Each number is 128 + 24 x the weight over the matrix's rms, rounded and kept within 0 to 255. Layers, rows and columns count from 0. Numbers have three digits each.

# layer 4 MLP gate, 256x96, rms 0.262, rows 68-212, columns 0-95
108068135128112158105112114137148175125078136113149158111099138143146111161090102130163141156141139131102155145148121097083110117128151118139092099152141153122163097141149109101136166132107085124106127111161193154175108103140169156113107124110169139104112140130125128162104116106089143187
134101164136180105100105102111140101164141124127100134145142105072127093092111139155091126110098127081150211150131143097135152128118125165024145070118178124097117113119104129143180122155087074122147159107136156111091141109193110141161155110115124100127153135140109134145110127172121142138
129120151135109103147125113129100131107116101104130107091127128165150127154147125122131120118115130128159133128113106064132150140132113173107100141108111114108114125154112116113107138145117077129147129114114113134156166125071123116129099111121116179143150100111117161122147142139133147107
130140161113141127117134151146122143091134115139127135107130098135168109145170145103149182132105104149085106100168127124126122116140116107132163100141115129089149119113103144146127116117131198166133149130132143153138145177106079134144116120148138136133130146122130102154088136138090102087
119103130103133121122149152117096139125060126141095128121164118089134110141167172122079108144103132160118114153139143140093117068153081103132145122156133125116064110140105154183182109131159169115126125158130177121054119105130164076164100093093134135125105124120120085143167124154140154141
117130118114099109099124124110064128151117121148152135132165110165141119121136124155126121137184131119101116092083112108111132138103113114158148128109153147147182116118104119086116136138118129137126146130142146136145100169133153156103129139142097119138115103175119130118133136107144120150
109158151101135123115084129124107144125147137116103091137128108121116105117130116128098126100158109114151126061165129133153107137122163152143148136143127154105115104122130160141145127138147122155125112102103116104154144155130129136149137117084116117167141146110112124124117145146109109118
092102132162126150146132110123128109132129170136184175107140140104124139161120155112142078124127129092121113122165081163124130107155140115119145110149150154114133108128126147135131099093118103146137158121117117172094094134100135100129087135106162126156151158127129143152113126129148135100
122128135152123124127118109129102119123128127122129140122112149130127122133099173114110115117131114105108117117106141085123107134138123122094123129111130102099137124182088140144125145099129135142129130133113121137146105100119133117161111173106150131133149113126068122148125133107160149151
112115120141117113120130135141140149114154136156108142159140128149164118115142159142135123144101097076092063120123093142126111110148152151145124129110069099098103185137109109096133119123122150130123093123143125100170126084133090130144081126092147098099108161149144163122127095180093089125
177154133103142143184066109137069097145071141064159159119115154145113132124074151117126110114122113156155063151124177070140123111158139142102140154169125144111129162141113145127169131078106126126113146094101138164125118131112124094110128156128136109128149097137113125136194131118140081093
131152132167088162093143104115105073134122096136139117160220165114132110110095129123166114147140127078108142134157134115142089131145115108097083097105124119122127131099126096100174159178163147143160111173102155104145114115162082118137152164144114108152114136098146163139183116145112173123
139109125161114081076138119132128130106108146131179134142112120090111093151077172141140119172146183114158137128135104113105121142142157121135125117148120179131157134137120073141110156115074159089137181100132138137150126146074111127086101134129140138136138109119121167156155147122093113127
140119125111117124110097144100160144087133137124125130128108156129097118176116141139109127096145155092125101140132135065137104145129188123134127131129154124105119143094112158120098100118180140119113101159109152120107114169103106148098112144134107153129141102132134122138127135099106142133
132120129137113136158119138123140132140160151127091147132150123111159107139092116144129145126131148113108129110138115135142110124145136142130142155106126108170136137119094120119135135147125132138144121130125114158109087121146124141073166143145131143128120140153138135136131121133128158128
100158102123093106097119105113099107099120135133157123138169127164118116151106097145126124117132111103124110148142080147130094087130116133120123140149123133155157149161129131130115103137151105138092102154121153097174152134138121113124127138100144152142113135137147087115192154129132116148
126117123099155113138153136130127118127105123111131101105122131114149111124124135106115127123119114123144099107139120118133138098135117127134154125182153127134139115114138134107122143119127149117088155103122143141136112107142149117155122124089112124088132118156112106124118121129107164153
104119140091135114100115125120115106143131126142162163126131130117120153162174113150063089080167163110125115088123124115133124151119160106136091112166149116122138201104108124097137135129100194144132123123126145127083094097104144092086137118108139179112130098121122142099136169131120074144
136147122114113149115135110144197157125122130167093092106142130147127161101167163112106124124144143153129104111117105127124131133140142123107130095122124146127130138117118122117105115092147143140113133105114118112105099131147155135136104124141150110163162116156133133152100152119103124145
175136147145109142116091119104106111156139126092124130082119138130131178119065138137128189117125141091160102089153175135098124112128147146170130118104145122085134105130126133101167130121105184135117128097100123151125135199108118107102147148166069139118109112122104167121150165125102122132
127116136092150119141139116132090123111139138167120112105139113126120144157094149163140107081119102133140118111132114150125104138168106127110088129148122108104159139146164134167142105151105144134141131113138157088148111103129138125107150166118123163141122108140102132175125106147121160132
100132121108134136104112092096118132113174102148122125111125122054130115120141146150114119146098143147144138102159119138125138126112125157126063107099100110106143147135107113097131158136174154142133140115128115142100141161107109115068125125071129105124075096108107108134145141116129128113
141114149133090152126114117131101143184135148128146141112090130160117143124133155125147086095165131117124150137112183114133179137104148156120120095159119081163163125115174097120120155156085108133100096115136099121119112146126180117119111160150095146164094122148132108128138118110153109149
142153147159066148115105170098122141130140140141143141176122102131123076178114163138106160114153120156086143099138101109099121150134135147156185083120108144112122143111117127162167137104131113114158143118115137145117118105091096153127081125120109117112128111122105129158121167172119128114
136132094102168136114117152145102178125128138112089105155155161109080160168124126139154130126111160132131130155149091155117123116124148134152159088143167149121143138107088133128102157125111170117127085124152087130189176148090112111175088129126136157128106119101082152120103120132058132095
138088118163148120128108127126136158116124111152120111109183108109111113126136184125130150147137157156107142143082115138102119163122136103158178117098121094113131132113162122130124096109153132089157154097134102147101142125137107076144124149157090092138124140146136122160116162115138141109
136150163166069125166146111119106173099147189116116098143124115161078158127171164112110092111124109125120085095144120138099117127125155139133108125067177128136114086174092090130079127177184077155155145150142119119078107103133131119132065139075101148113115137130145122134094141178109094113
109129126147099152153121118109099123103117067119121137112121153135151143149122114139111102123109117100104116133125121150123102129141119103122141152152072111103103162114135141131131143136126132149150114176137132155117147119128135133130122138105156138099169145123133135089158146138115117102
141131144126126132127107140115139165119135150139116143079136149168138109125162110087105133110097114110113114094121099134103122120172118098158142163083126161107152124130111117131167104119116112184101127093144133143132136114114142132127097127136107153095131145121114159146089135130113129097
154130162130117134060064147130115113098104115133129152130092089158142104133108135141156106152161114144120140127170082104116145096134148130091147139102129149127120114130156132158124107103151113137108142100081089090143097141127115101150125101124138125089135124105111144130123121124060171107
141154091161117171134127136116131149139112167126125123138130104093128108126156154130105073085148141155129175141194127059144184137131110117137202117134145107122152148092134118157076172153123153102110150107143131166154101140132107126135112148090144125118086102118136117134148145110153106156
124119106111086146121097141118119109151156121142141136098116168118102141155123153130080105099139123076122135135135113132100113110123153133145127137114138151104129125158102138113160130100154103146152114131129129112075101089137153076132149099136129128142123147121128169098119143133135126114
137117145124096124120140090156101147126136115128161122129121113119109142138132164148076199142155165139148128141141110141104085131126147133084142141136136111116136113152100121130116156097114127135130109147131139130151121137111163150089127127153135123101118137148144127138113128103112166122
125127151091135141161096133155117127135147126105170079139156139101101131130121087131078126126129116120118126107139139139159098129126145136142139121158141117121114099121166127116122138084140112141107138136075141125098118133142129146116130140116130116092121136081144147111124104141108091148
099111208171140144113108128092098184143144130172121131090116150132139144136159120089091128160153155151170158177130082146118140137171131127112091142116114135167132158152104095103139091101124118155152093135163155156088114131151151138127156121071180186167122140121116122106151073092117163195
160121116135110096112132147139105174109082128145106105129140130147138118139137139155098102109137151159142116123124157140116099139135156118173146088103123080137124158113123134136114122105139152128149126103135151102100159139120130156097135129106111111129123140137130145146140147130129134128
105122141122103135181128187126120157106132152114185065119158143096112071102135170156094154158117107091155122153091109098123157224121132112097147071131111103163134127122110080145110111134111125105081089151116117109168184124146115077161103124170115083136109203085137136109130135124110123131
164130118116149101145082112139164125157157120160093107114127085117101152116133139174111163156165142135104142129129124122105064154133120148109160100148145135139167127115106155152162148122125133114172146115088153181162115157119132136130133137099127107111125185124093153163127141150120137118
131109132147108144112142138115101137117112185116151154073141137130179141129114120081075129127122120126090127117115125145123143135152136159111161142152161121137135102116160165143102122098107159139134078097118148122134060085142173127187161108136088122083117119190152132099166158072128121099
131117109122120135095119123143119113107129132128132136123137120151118139136135135136129121138148118114116145150145131132123128139120134126107125112113138123116134115138134140123115117117136142106131109140124137139111113126147133139148135123153133112129129125129129122133141116123110121142
100117128138146128143104117151102129103146130123127171109131142107111150130125131132161090184165138112151181105142107098148092125123129104129150130120118139149143098142082105142123187153127171104174129141110155164103124181109096096116184139146146116150125112155118099176163146091138126155
161084140151139165123129115121118119144125159159142124146170132111171122155137099111087145145111150119095142138133153135134133149164131132147110095155136136224146162108147112147098164111158133117148144115141119139093117134132134156133136150127148113131133104129129126121117121103112090101
141065124063173139127158079152131131095098113154092148147136106133103125124154101130148089069099100134133171111139111104116102143108172146165126172116105117125117157106172083177118134157130110129130088159101127074111148153136102115123179120132107158165112067089089095156124124109113107153
119148151148040128147120101108139179121111143125142092121143129116135147152153170093120113158122102157088138102123118106103123134104143115159104116125106115115191113114154119117091149167107087135101121126120094179142073098117144123165124184148147131153084141152094156142141150102168151104
159147154159099075127121125131122111116135101118130155143132090066118128124106159107164115105130138150123078145175116125086136118127144143117096149137158207092138118122156120147141112144151111134094125070125129149106150090099163093106100170133111121174089125102115193119143135133146124123
179104116156147106141116145082078156096094126128154120130129110124108107119142151163154121095118126106123108151146135113128095159087115103104142126142118113149157113101092109122128131130099142156085144156105143151132109130131133129090141127153102107127137140142181144130105114100133060121
122133093127137105112097089127141148096070092099080143097105122109138116106088127146114093173130093130108164110111121146161128138118101136134141129172090109125091076159094111114150146143081127125157132049126143177116102181112108122114155139107124165155117111133104164094129094117125166113
170107106204110104157124102144101118106152096130094106137163151154140109144109125113152122161119130162163130121144128134122197136197082119161117090083126181136097144124110152118128117115126109105120128130131161172101133132124138105179138135074087107121067105153101153117093099144114165150
173105179120096120106118164116108143141150130109106124157113108097122137126129130144114108111123135158104085116158166075101139089141095108128123113156123163152126123141136164113125116134121158153093170149118075113138132172161175077112130145197126111138154151115154162164118147120129135099
137136154115116122124127133129123109172127114129088128127107111137120121120085146108158120080098148122130148115178106112103103109160166109155110182105173157149111119093123153113176090132154120126108144178150122133109131142144113146140081142114130115088190107109086112136127145143149101150
084123139148138150103126124132106128120105140145138124125099118143114116101149124127076105168134119152124114116135102165121098135129116105112148114169130107146088141112106073098099110115111085160114103128133106136071062140113131171150127108106110104169108106124119126157130172160132133122
150145126126149122121136125130081092123119137121101089189132083119092108129099096188110184090118124111146140086117092113120123142123145113118147119099122112091117102114110133105152152115111115150143140121147108170128118152069140128190109111149138107128108146134062123127073116139111098115
147120148096154134086113154099180155157160130120098128090123099158134127124145133109123106126099139159104171122111135105109117147152128129076126177102093115144115125156155103144138165156157121147117129110111115131125096153127171169152094136177135142151095116108096162143091148115121083129
137105148143115138121124097128129091122117170128129120150155150089129105140134137130158108150141091100102121089155123106131145117113126151136183120109114121162119125166127143126137126128155123106123133131152091120133112110122137153166147198134145119149096132152133068097187085142164104111
181126113130168147099094111180154117132135139160088084109145122147127162155128115117159157135160093134127129082106106160109097122121136127144140110100148149076104131144120086137156137127140159139175115111117082080160111135156126147128158089132103145133116098122102155116111127131171150121
142099173123142130114102123133078110139167134125109135092157110108126163116090133110130155129108167102132135128124108141102112116139166125160113091085163097119163112112140126055169095162137097121139129143128097085136120140133119132117123100147123168117075123173094168106125090139136127118
146138143112120127113145118140121139132128109133122130139122126119132126115148135182071132137143122146150104129127128146130147147105129094152118126115127126096156146136126133154145143123147102118096135132145140151125100144141116107116101145114116112135165148152154108164127153123120112158
110128107146115160138093175097160114106163106104133085151102112143148123110108135134166144156124142155131149118136104128120133143121100086081135134159099089064108084142162122141154093111151140105158161115140164132173128134139107123088169138183110133148178107135154120123149170194106157141
108134142200111143158157091149108102143126101112116134096104112119131125089085162122144115083103116132155138167157152122120106102171124123095151175174120131150130131129137145095133117133124137143129113112128178139109107163141119123141131146150121126130129100079159106152076185097119135153
149144132086154111112075143077123105104109145152127171121129170114089169158138056135077136108074173102131084151103115117088132127148142122120152147124166120167144180162159143067121114085116108123109128162106146117155100116083133126107135100087105181113126123126147137131108126174104140127
108128107111148113191115124166084174159098101113089098122131143142165115116107114141150129104136115104164147121152089165144145122150125133147122131100099151143112140133105110090121109127158146168131106121119103114093124101108139123146085122121113139109147117136138146144155086143126140076
136134123109136115103097114107140163170147142136108117113146107104105131100113140123126110139145121111097132116123131110130141151152079130139099136156115169154120129090118162101103087128130126179146120147125120126188156133156136098140163095131104150133137164135125172155156157115141135151
144158150124125164140149127114117117131129117158150127156164134113139138133127123128134123125105135150115116138119149095106107126118128116120128106127148157132145119127130129150134108149121100165134105127129092119137125135130129117129120136130143129100108131126161151123103145118116154135
132106093160109114129120131114110129183152107130129128130144141131128140115096121128122128127135102128150153142145149149109142115108098163130143164156142113135124131118101111136121108115157131159107124120119113176148074150160138118112113130107123127142147132119156157122111122115153154132
156124195129186126143142115102152115154132160169143116133125171151196089140164109108169109172117125166142126157137127133116117140107169119115130072138084129156142130147119131118142104142120134118150122104137146122161147107159108117165120147121135097118135069080126116168175122160118111161
141115114118084121111130148125105121119131123173153124100126125140149129150142100126122158120131071139125127122136128139116110103102139100108111089144157100126144136115136104124101101097165137149111140132139105098126106107144147119111152101128117097114095124125129128140119107156129113136
145152108134181120133134110127060134137132111163173120125125121128090152115119083148096125166113143094108164119162111125126121142131160131123146120118111123111127138119131102152137130111133094135108167127097134142108110142117105162156118116108151119155143127137079120112086139147112142146
153105119113139150140134152127134140142105172122129123150096107102138138161093125151106089086129157100099135125088136121104086139117152103122157122110127132151124121099139124100085094138146123115119123106139115132172134111094109097144114154144140168125129126128145147088119148136124132171
104126115135112110142121114121105097140111115149092111111133126110112161149095193134124129147156171114129116110124160134076103139165115133121124140123144131139085134118094121068153120119166141071177125138128158092137117151114075123154094142131135136124145141145103129177109160120100125094
114118164177079118088150142136101165135169137143097135115126089114097112139154127131130118142139139120157170102141123164136087096106145121119127091141121158130134125135124141110122114101108125130126097128126128136073134163120141125138112124130110123142088141144107109165135125124145122174
103170118098100141104109141086099116153096126135131132113132152124151091122123089120130111125156093123151142147125122143106118120130142142111154103113109113155131122111093118122122109117136142125098137094148135105143113135130110094143144122163096063134124145111100123160125118155086128130
149133136132159115122140126142108130113122092127123158174090152159171091104141149128073130135106130133164092133135136106115122199125175109155151136100124084118109108129135116136135111119152143158153144107098148134142113132160122105166118079184066070089152138112127123094140108099134102101
151114122146101125097140121152122113152127160128112097127142099110131110150106154134150144146165131149138124122113116131128129156142138108139135131118108154114106107172165125095111114091093141071137136137147159142113117115118102115140166120121160134116147115095148128114128150131106155122
163100164144159076137139121090139091126125115133099104099138171137117118094121108135107143121104100131140152122128064112130119158161125086180073108129103103146159124143155114137110101144155119090123153121145114128111149136121178146150139111135188123111092126132109127162123133094149111146
143156107160142167123128143155138143100147118080087108097121124114105158126110114136095152107102112107138115100139160091085134109105117106106112110110159092122143110138121125106110114133128166132146124111136136150129161076156138120140106152129090160134144155175106133151070149107120137111
165153148140174165140125129170137187117147133122138132104112120084157153116140141164093065171117095137163116125143115118123111133119099122093156126172132147110108120127112116129131142151113150130152167120108149142126111079105126104120124131100139147122107144151138142109124120135154153121
137144138147111138137141118142140118095168132148142115144121150133049168107163144110110148152120122121118159146153131131110139126119166123163112133130138146128096081146131147149116163117140080160129084111136141122132109171140108126169116169130179083150111099151104146149136076116124117118
101140175138093182124081109101158128143145129121167109119086104114128136124139125108095134144126142142110147106138090139115153125155119127115157121149083166139142088135152071102121101117128117138131103085157139118130133161137114123117135069150125115122139133128141115145132136082110148172
134101110178152129144108117139147036155109153132101145126166132139154113091182137090041106088038076120180136123068175132166132156136113163150218149113181130112114135149106157117112123141127132086081146110102140116193138083164161141160087164153187105211158109156125174207143132126142058122
159146161124140196132125172161178102142128186136127174137129156097102122130140136140121127114124123152109163160151135108116119138111150084097170099104112148117154088137133112115189117108111108122129084119104115142122131136093113125172132137126119133145126145116088137133115120099144159158
163120082125134102134095158138127120104125079145134165153077120126102144118126156097105097059126134149125092126182110174103114163131138169056074074102141170130117112171104131173137134172160172168136081137123111145080101081201159118148140088168154081141173136156104130147124072065105104120
171119157104133134108173131083136185122147178108151127138124086168122132137095062150172127139100092166156142108144123111125117115102084083142131093120087122118085146125080115151103107159140133156107108150131133222110157169093162151156124113155181122158034129144164070137193131137184124160
130127126127138132114126133125116141129123126137125137133132125138122122138123133124134127131126123125134131129120122126135135116131131125134120130116130130127137125134129118118132131143123128134127141121128137130138124126137136121124133125125134132123123128127115119110123119123130133134
128139102091142091153129119139114138128123128149114130134151111105143121125164140145115117109135133113135121144145135133139160135123120120136133103113133160097140131103078133093146152167151062168135115113162094108121135139088133116119100076160140152092118132110119138131140108149113136145
100143127080127146126163110136095117128138110085129116159124092107161115100113116145136074141125133112117108089107066080129193147112141115085083131155144124113107152090140124146134134091109168088131129149155106117172139111124113172128151113138122115136138129156119109096137147122142125116
139113144108124153134092107112153115131141115139113150151145134143149116183126110105127137131113127088099135157142097139150097125157131092140145125113105114159117164132113129130154152118118117111149106137106112155122137116153134114137128137135144106154128130129152178119137103171133114109
103131130113089128100130122156101187105098095120100110092134136084148133105129162138127127140155114133147137137134101132115111143153133091116103124134124131112156120119116129150079160159088148100125087187083162160146119112094131119099121130152115159119133125098109139119107114130083167105
154109137181127104142118129139123101121130149126138119114124087178122159107171136093146169148117147123150159156119111136157115118150128154087128120140146130104120080115130149113192142163170129115152160142113167098106134121098124155107120142123142129101096170118143135077105128128108098108
176148139152084076125109149144138169173141136081111113129114130136155117144104119161150140106081146122143131161124092112138114161139137084116110112193122083088089135153169076122164138099108166138107158140108139081159125166102158179131118166137112100158149109089080133118152172130161165128
122094141128146102126137141139144100122140128086106113162143148111117141110136120112141132154136128129125149087130099128138156133107145143122136142162106164106120115118144159124100080124132152097149127130122108130102137138118106157127124142152160158124110126169134144159107126128129139134
142131138127128117134129123127133136137120143127138131141131122114129129135132115134129116132129131111125125113134134127135134120136130118135123130128133133129125134123118119130137125133131117137124124123131136119122124127128133114135123125126134137126130126115125132134138135142134122128
166080117136112167106079095110131158147134098166106115125116104109145121105100146138131103182141118140152127137156160109136139174149085126142139112171120122138143108081134110098132156105124107112125177118130138120132089117162147092155128147141127092137162129135111127147165087149138112112
175145112169129172094148120090106099198152140081105061100166095138151163127101125051183092083147123140126147065107095120137095072141130181114140114128123113163133109105156140159149109114126104136071149089160182114112123092141127163152076181117097124107144151120121145134097128140141117134
108151106092122133151127150127140125133143134157066139139134143066168113106166154132127143091121144096158121170172109119088120145139087097087144175143170113135152142152092125145162088141120119134113162085090079110132102144166117131127077137067152152100147108150158091142125098161155125176
168115133139136129131120120087129129128125107082132124147126127106115144117114104126150103114104144119149179122127123136143109149135078161125159187148168140126144199161133138126109139096146143128183074091129126109137143145153137079158140118129120144101142083125110127145143108146071089141
148106164101134107075080115087089119114137106128104119113148118102131119150139135124069151145122148133127133133169156133087139098126116084128083103114137125138114138124124161117133121093107144100136094119147079131121097155137135117095125114149133101125072122125110112134140104120111133118
149166086099146159144201074176076167133154171098126133117128121143111104112168137196115056113099157148120130147114100095139129098106128112132162092101152086126172115113114154110080098146110093098148163141162142171177075149149147110138105175108125162164120073144153132136143086138175095149
132122104130143143112105113148132087094121139130114138097136135121120118110096131150135102116130145126151119167144149111103152114140161122113172119133089117147145124106131117147121115093154132149116115117173097117118073149139110136132101120085147127101132121129121130132111112124122121129
093134104100109128123180155157127134163141099159140114124115108120136107167172127130102105148120138139127137128121116164147183131152124131124130103120088160126099149132132125149147104130128125157086158109140150183082124104168157160170127173103143112142101132152151133110127100136105153093
117086152103124125131163104115152179142145091080106148106125116092098126160087140100103115105107126124174103090153111099132128140164134108137122139130104147108106108112105146103130169131147128114134118087066167089117112149139130117119171145128129137118133100124132135143121129097088148126
145120138130156156128110113088092135154157144112117131093160151111174126117092133115098118138135143164106100139145146115143157166142118135137151192151124126134086104096089125124112085122108124144108135111130180104146113123143118087156128147184154109116159163150078115138144127148088124125
131127110135120110123085156149100104105086081101133101108092138121128093135125138097147117137112134129124126133183125101148129142124144105148116124128103154123148089070154114118113139129119149166166175084131111109124182091129125084070136093129179132160113123168137139159133100058144149175
139129121129141116123098146174164142120170175133112145111127157106132133130177138159178097127130160128118160131132124090104098102125115110123129132134133094118075135162152119134135168124157165116142169148135144147092131101156097126081110162150108137132153078136167081149137075121154129123
095115133145120140140137138098121152112122165104119158132127108134142134153127135119122150139141131118095127146115125131141145125140133115111123134141117105117119127122114126131133140099135133138132152144118152118109101106119135135118133122104131125157116130133140130130100146125134098149
149129064169097162142082150135133123105081122132143105114128140155154124161126115147134109106089090132141094169156165127125088171109107130140136181109143157105123093184088148080107118073104113116135135105118078161130103107141114118157123180141091148149148114132151140122139082117134145115
174105090173168118178120161160083189130096151104110099144078133119121093107146133085122159116086070117152113142094120123129159134126151098128132111144146150116105123116131133136114180117116115103128131113093076129081178114156108133114109153134110142157159062103142119106125154090151083137
123136130153151133109143118095101136101101144106167082101116122143071064128090091097130100122142106120099134101146119144095082135162160125152105117164122137150154105128172120118105127103098108128099137128143128119112141160114086144151152101161161141134121101150119086137136139174097113143
105170085126117121117087147160111144117176094116129120133105205136147140099086172121077093155127107117104146041115146112137154128122101141196127128122138143088128118160161101153119162162132146124089149147128103148148130168141100108126165124163159090104126112140103093089149108112117137188
124124143144101114131149122136092127120130159146123158140130110164137137159132105115118138098144126125106131127088154112122127119133110107115126096122135115127109124125123121119137134150112113106132136106119137126129133132127124138112164137144142120161135141131141127137127127110145133128
102103150127133122173084143160134128139152114158120101089117173147142185118146066098105131134091129137183179130149096103115188171122111102151120188117174147112115136137072128114143086120096107149194118099063109128122177117117129168141119137152100124143123052156145113110143152144100141117
210172122158144067211083133117098157139118070156078094159112127152155144146135119062167126126125121128104090113128136138167135142134174123143086154173152097103142113116095187149136098127149074148150117116111137122147128161164129081152091141168130082132168133156146102108134095107145171168
189127171153111123110130143077145149121106083168142125092143092079156095092142114142111132157205088119090134098128148117111098157154099116132145104146127128118141142098133162151112128181101132091130120172110175126136124166144149105129156143116104171118145103164159096115104136100129123158
103155152116133125091134143177094078085153129098143091098215170158079153154139127129178138133144067119116118093135093128140151153124136103062138047136139160138143102155117077103101138121125181101168174152141092111144169160125125142139105121110098101128071168127144154126092163122052173167
116134144135102122155129158121122102131134110094122126056095147128113072126118110124133175082133112106103117093096101124148167104129139116120108120124123129121138143150087138157102076153140129104121145102134133111089122138139182164107140135120108138154096092148092092176170162139144112117
100102126081131099142168116125114099109134138131131135111128116125117100124134147109096082081149113118125153123128088132128146131133136129121152128098164108097138103136099123159132121117138127140124132136126132132128129134120134169147116121089143147156125101090118128110133113157144140113
155099119124131086130109152149128114119138173133118105121163190116088145115131154110119148159138119155149115101133108094140108163111135171110147106166094115128136135146171133109148106128126116080117152148102091142139177110139130118112131129155168121137091112113136169159098111127134137121
107153115148144098128096119095173142123119119103141109132159128130160117112093121097106133123148141106125148112128116117151102125128132090113075135129086111129143136148152152079070174157140184117132146168143134133125122165111111108118093169153152130118156134147121143104155165142137131133
138154135131112115073152113083165129093090145103135129142136124122135158148139122101138099075107141122147139111137155153102139128176150151148095135151126127116122175137146179109117124138085086155104145138104129152149094193159138165118129117151113135167128160121124138144101092093092182148
133092136096183166144099142122129150165138133131143109135154168146126142128135152153108128102134152157186149156150158126144165139101103131133142131125091118103170129119154135132166118133126103098153133117106150105145137091151126170119096131126108142136067155113136157160127140147118095111
142094144089164072192103146109102123112123048106135130127082114139098109127102164141142139074131068153137092105129114133130101123138153120102148153101172150101095136088081048131127102166118133081058101122105167152132131149157114161167073130123101115116147110157199107119094086119139122165
108107118159113152110113160174114143099147120143069180096106181128148141129150147120100113136063119108084164078175151118073165146129107159065118162158163145127081106148108117149091098106125152111132137091160133140159130159108159145080070088095116162082156165104108121159094133121145121123
160118158157127148100117157137113114168165121148099143086101171095160142111084162101136159155093113112150100151164184140089187130170164117130115118135147121139086149184125128090155125153136160066214138142126137128140102170103121162085096128134107141137135080095108124178120109122154093096
145124135152090142109125147160177130114168130068148112075130151105147171141146090126146198106115075090115128146084107097146109137133111115153155165123123092135085135129132114109135113132146126107142151124108116129129107107104103174104104141174114151157103165149123127180122136084126159117
157126132123142114122126117152163144130109158111118114120142194150115113144074187144085104122128131114116129164131138160123124119137159128103139109093130134131130147148091157124130144121126089119149096135172112135129110103156101152145134149087134115079086145180106190151094137130060109073
187146119162136117115117156116107136125160126145167134167110059127151097116100166142107155123138122105184154101202095123109127147161131097147111110123081142123094126164094145169125156147125171104189162140151134102103170149167127151062101144095131178162128156098101137126163125112109154169
117142115131085142104178135138156110121120091155171117119122104143142120172126180098140135114148092122141118085133131109111143127103095133176152149128108145139122105118107129162144116122126155093092160141163137109115122115141155107118106110141154151166133133131142118117119156132098131107
115180123119103135152102138120127112117137135128079110135149113151114130135114109177107131145182078137089115161173121179158122124102132125066116116113109072169104113133137134167129143101107122203122103104080101087153100153129156103132150097105105148169150111171145180151146132098119093133
127118086169122119169108075177082175164118092094122181108072169064122121117178124081144085158166118100141195156147149101160058099146177158141084136154134146105137131100101182086182173122125077117102099115151162100123101138168091120101123126124123123158151125097108120124157128117023131102
130106161130115189122129148092157096137138099163117101175177103108078137141133123123083132119141061113131081141153125113049131088147132089140130114140136154144139132137161125135149129117116147095149140140161080153171075142132181141167055147134107092141156163089131099162190126125147082126
114109127118093123070135179142117140106113100130119133110084139077137098174114133153125132140143116156151094132144106100126142130150179120163137101184126186137127127109071145166151161130132089101128148119109110084086136162125128120143133128118118132110134144136112099164149089117161145139
124118140096118114132159088133115128114131159129115133146166121173086146136122122138153124142189122108113136101133122103140146148112133119093129111132164107124125091147116074115112130159110169134153099132121087134106103116117090158123113131106120136170115141150162105135135119129114105137
108134136099121152073101140124126113128132142147140121115120144134118121146117121139107141133107138112129169104149142103124072134120141151121132127114150097159159179113129119141091144137151107191127145121118124110135143116129146119132121109137096131111104119110114162120112138097151107157
139133140180119161126108099108121121153109136108137117112122122127121146120134164123150145175154147130139122140128143131104125096106121129134112110125141121090111125111172151133158101139120102122115131137116153104117158114141158109098109146149138120088102131153133133155126123125091149145
149091097173151128114107098189158145141100122094142111140118147103151160144168168146142119088149119120164135145128137162108179128106079157112145108154155128087148141143126151074173121066104101165071153154144137161119103130130166134120104152099149109164122136144073178144114139134131124137
079136146122093146097149184129142100105154134133147117141127151124118133126118106131152119110102105181132095179169074171149156109146139131108111194162145089160065137190124065111155118141159088135142117151162142115149145127140105143096169117116087122156158087129089133154099157111122094138
149114104131126120125111121142155135159139132096115148106112129094102137136157134095153133163126132171146104139148132137111130122094112119135141133107116118137159097109143113111127147154121161083113147112087136146152151118125144109148112123091124140140070126122151142130153135098103138110
164118106163129151148153127113100131118114121095160091141146124135142123085159154169153119136135104128132158158101118136156095154097113071140094095124108121132141116135091103120162122111134082129157142097103094156125107128116111101170110125104143147117129082144097149135123115120131156109
141105160139097085103173105145136111124162150108109120126131125129109124109101118119085124108148130127154156124140119135150106117094165140152143115115150136126140133146148121149122137120120122108130110127132151120105130136092123127150141114115135136107133140136150135154129133123117141129
152109115102101098110152112112148147083134139132154148120112130147118113099133092147155130105107084113160091080126114112107132160084113127146104112129126106128100142160121148088146091122117139163123162098104134125094146117169123155120114085138108167137117073107152152126152085169128117117
128125122125133097103120122127128133103111095131141132138146113130141112143129126132127113120135139112142115118147126125124124135141141130119142137118114121106154129156135122116137106125158127142137117139117102107115125132104128142123118136123105150119144139126106148122128138122114169132
152112099130129133131130102142184113131136128139106129152150157138175150153127151126138135115128126130127103133100129117088139143115123118159114128142123124110144127119143136104097108090109099077163134165104134136117144132147124125151100122116127151108121134131127166158095083130113128127
134109144130121144106134133098143161132134101065083094118143120085140130149158183163112110148151119129128140066128091138153097120152115144132116129148142115109127101153108111101152152138096124136111094125084187114140110156107119117125142141154138119134113118142103137129138143117121165122
129132145168124117092100130156134132150106130119161117145121116140055133166100133174142129118136133133088133122140132099148118123169081157102171033080100115133083082117123061130129143134131143158101125159120132161131113116096084150084130105145131123100164162115137161117131094162112166140
082109144125079115151160140138127122101146110131137105167132119125135155169097154170133101112132085123182147096166133138091110113124150129123079110129174135145155130110115106163149126123088163134155100114077113121127122153158141167127116181136124134137140102143115147161110094107107129118
156136180146121143142116148181113088178132139154096104106118100129136107111122129183125104069081129127120091152126106117104143086155111141139130107136118112158114164165178109129156143112167114127131157127090119139109128166119177154155164203136133127087103140140095123159100127120117194100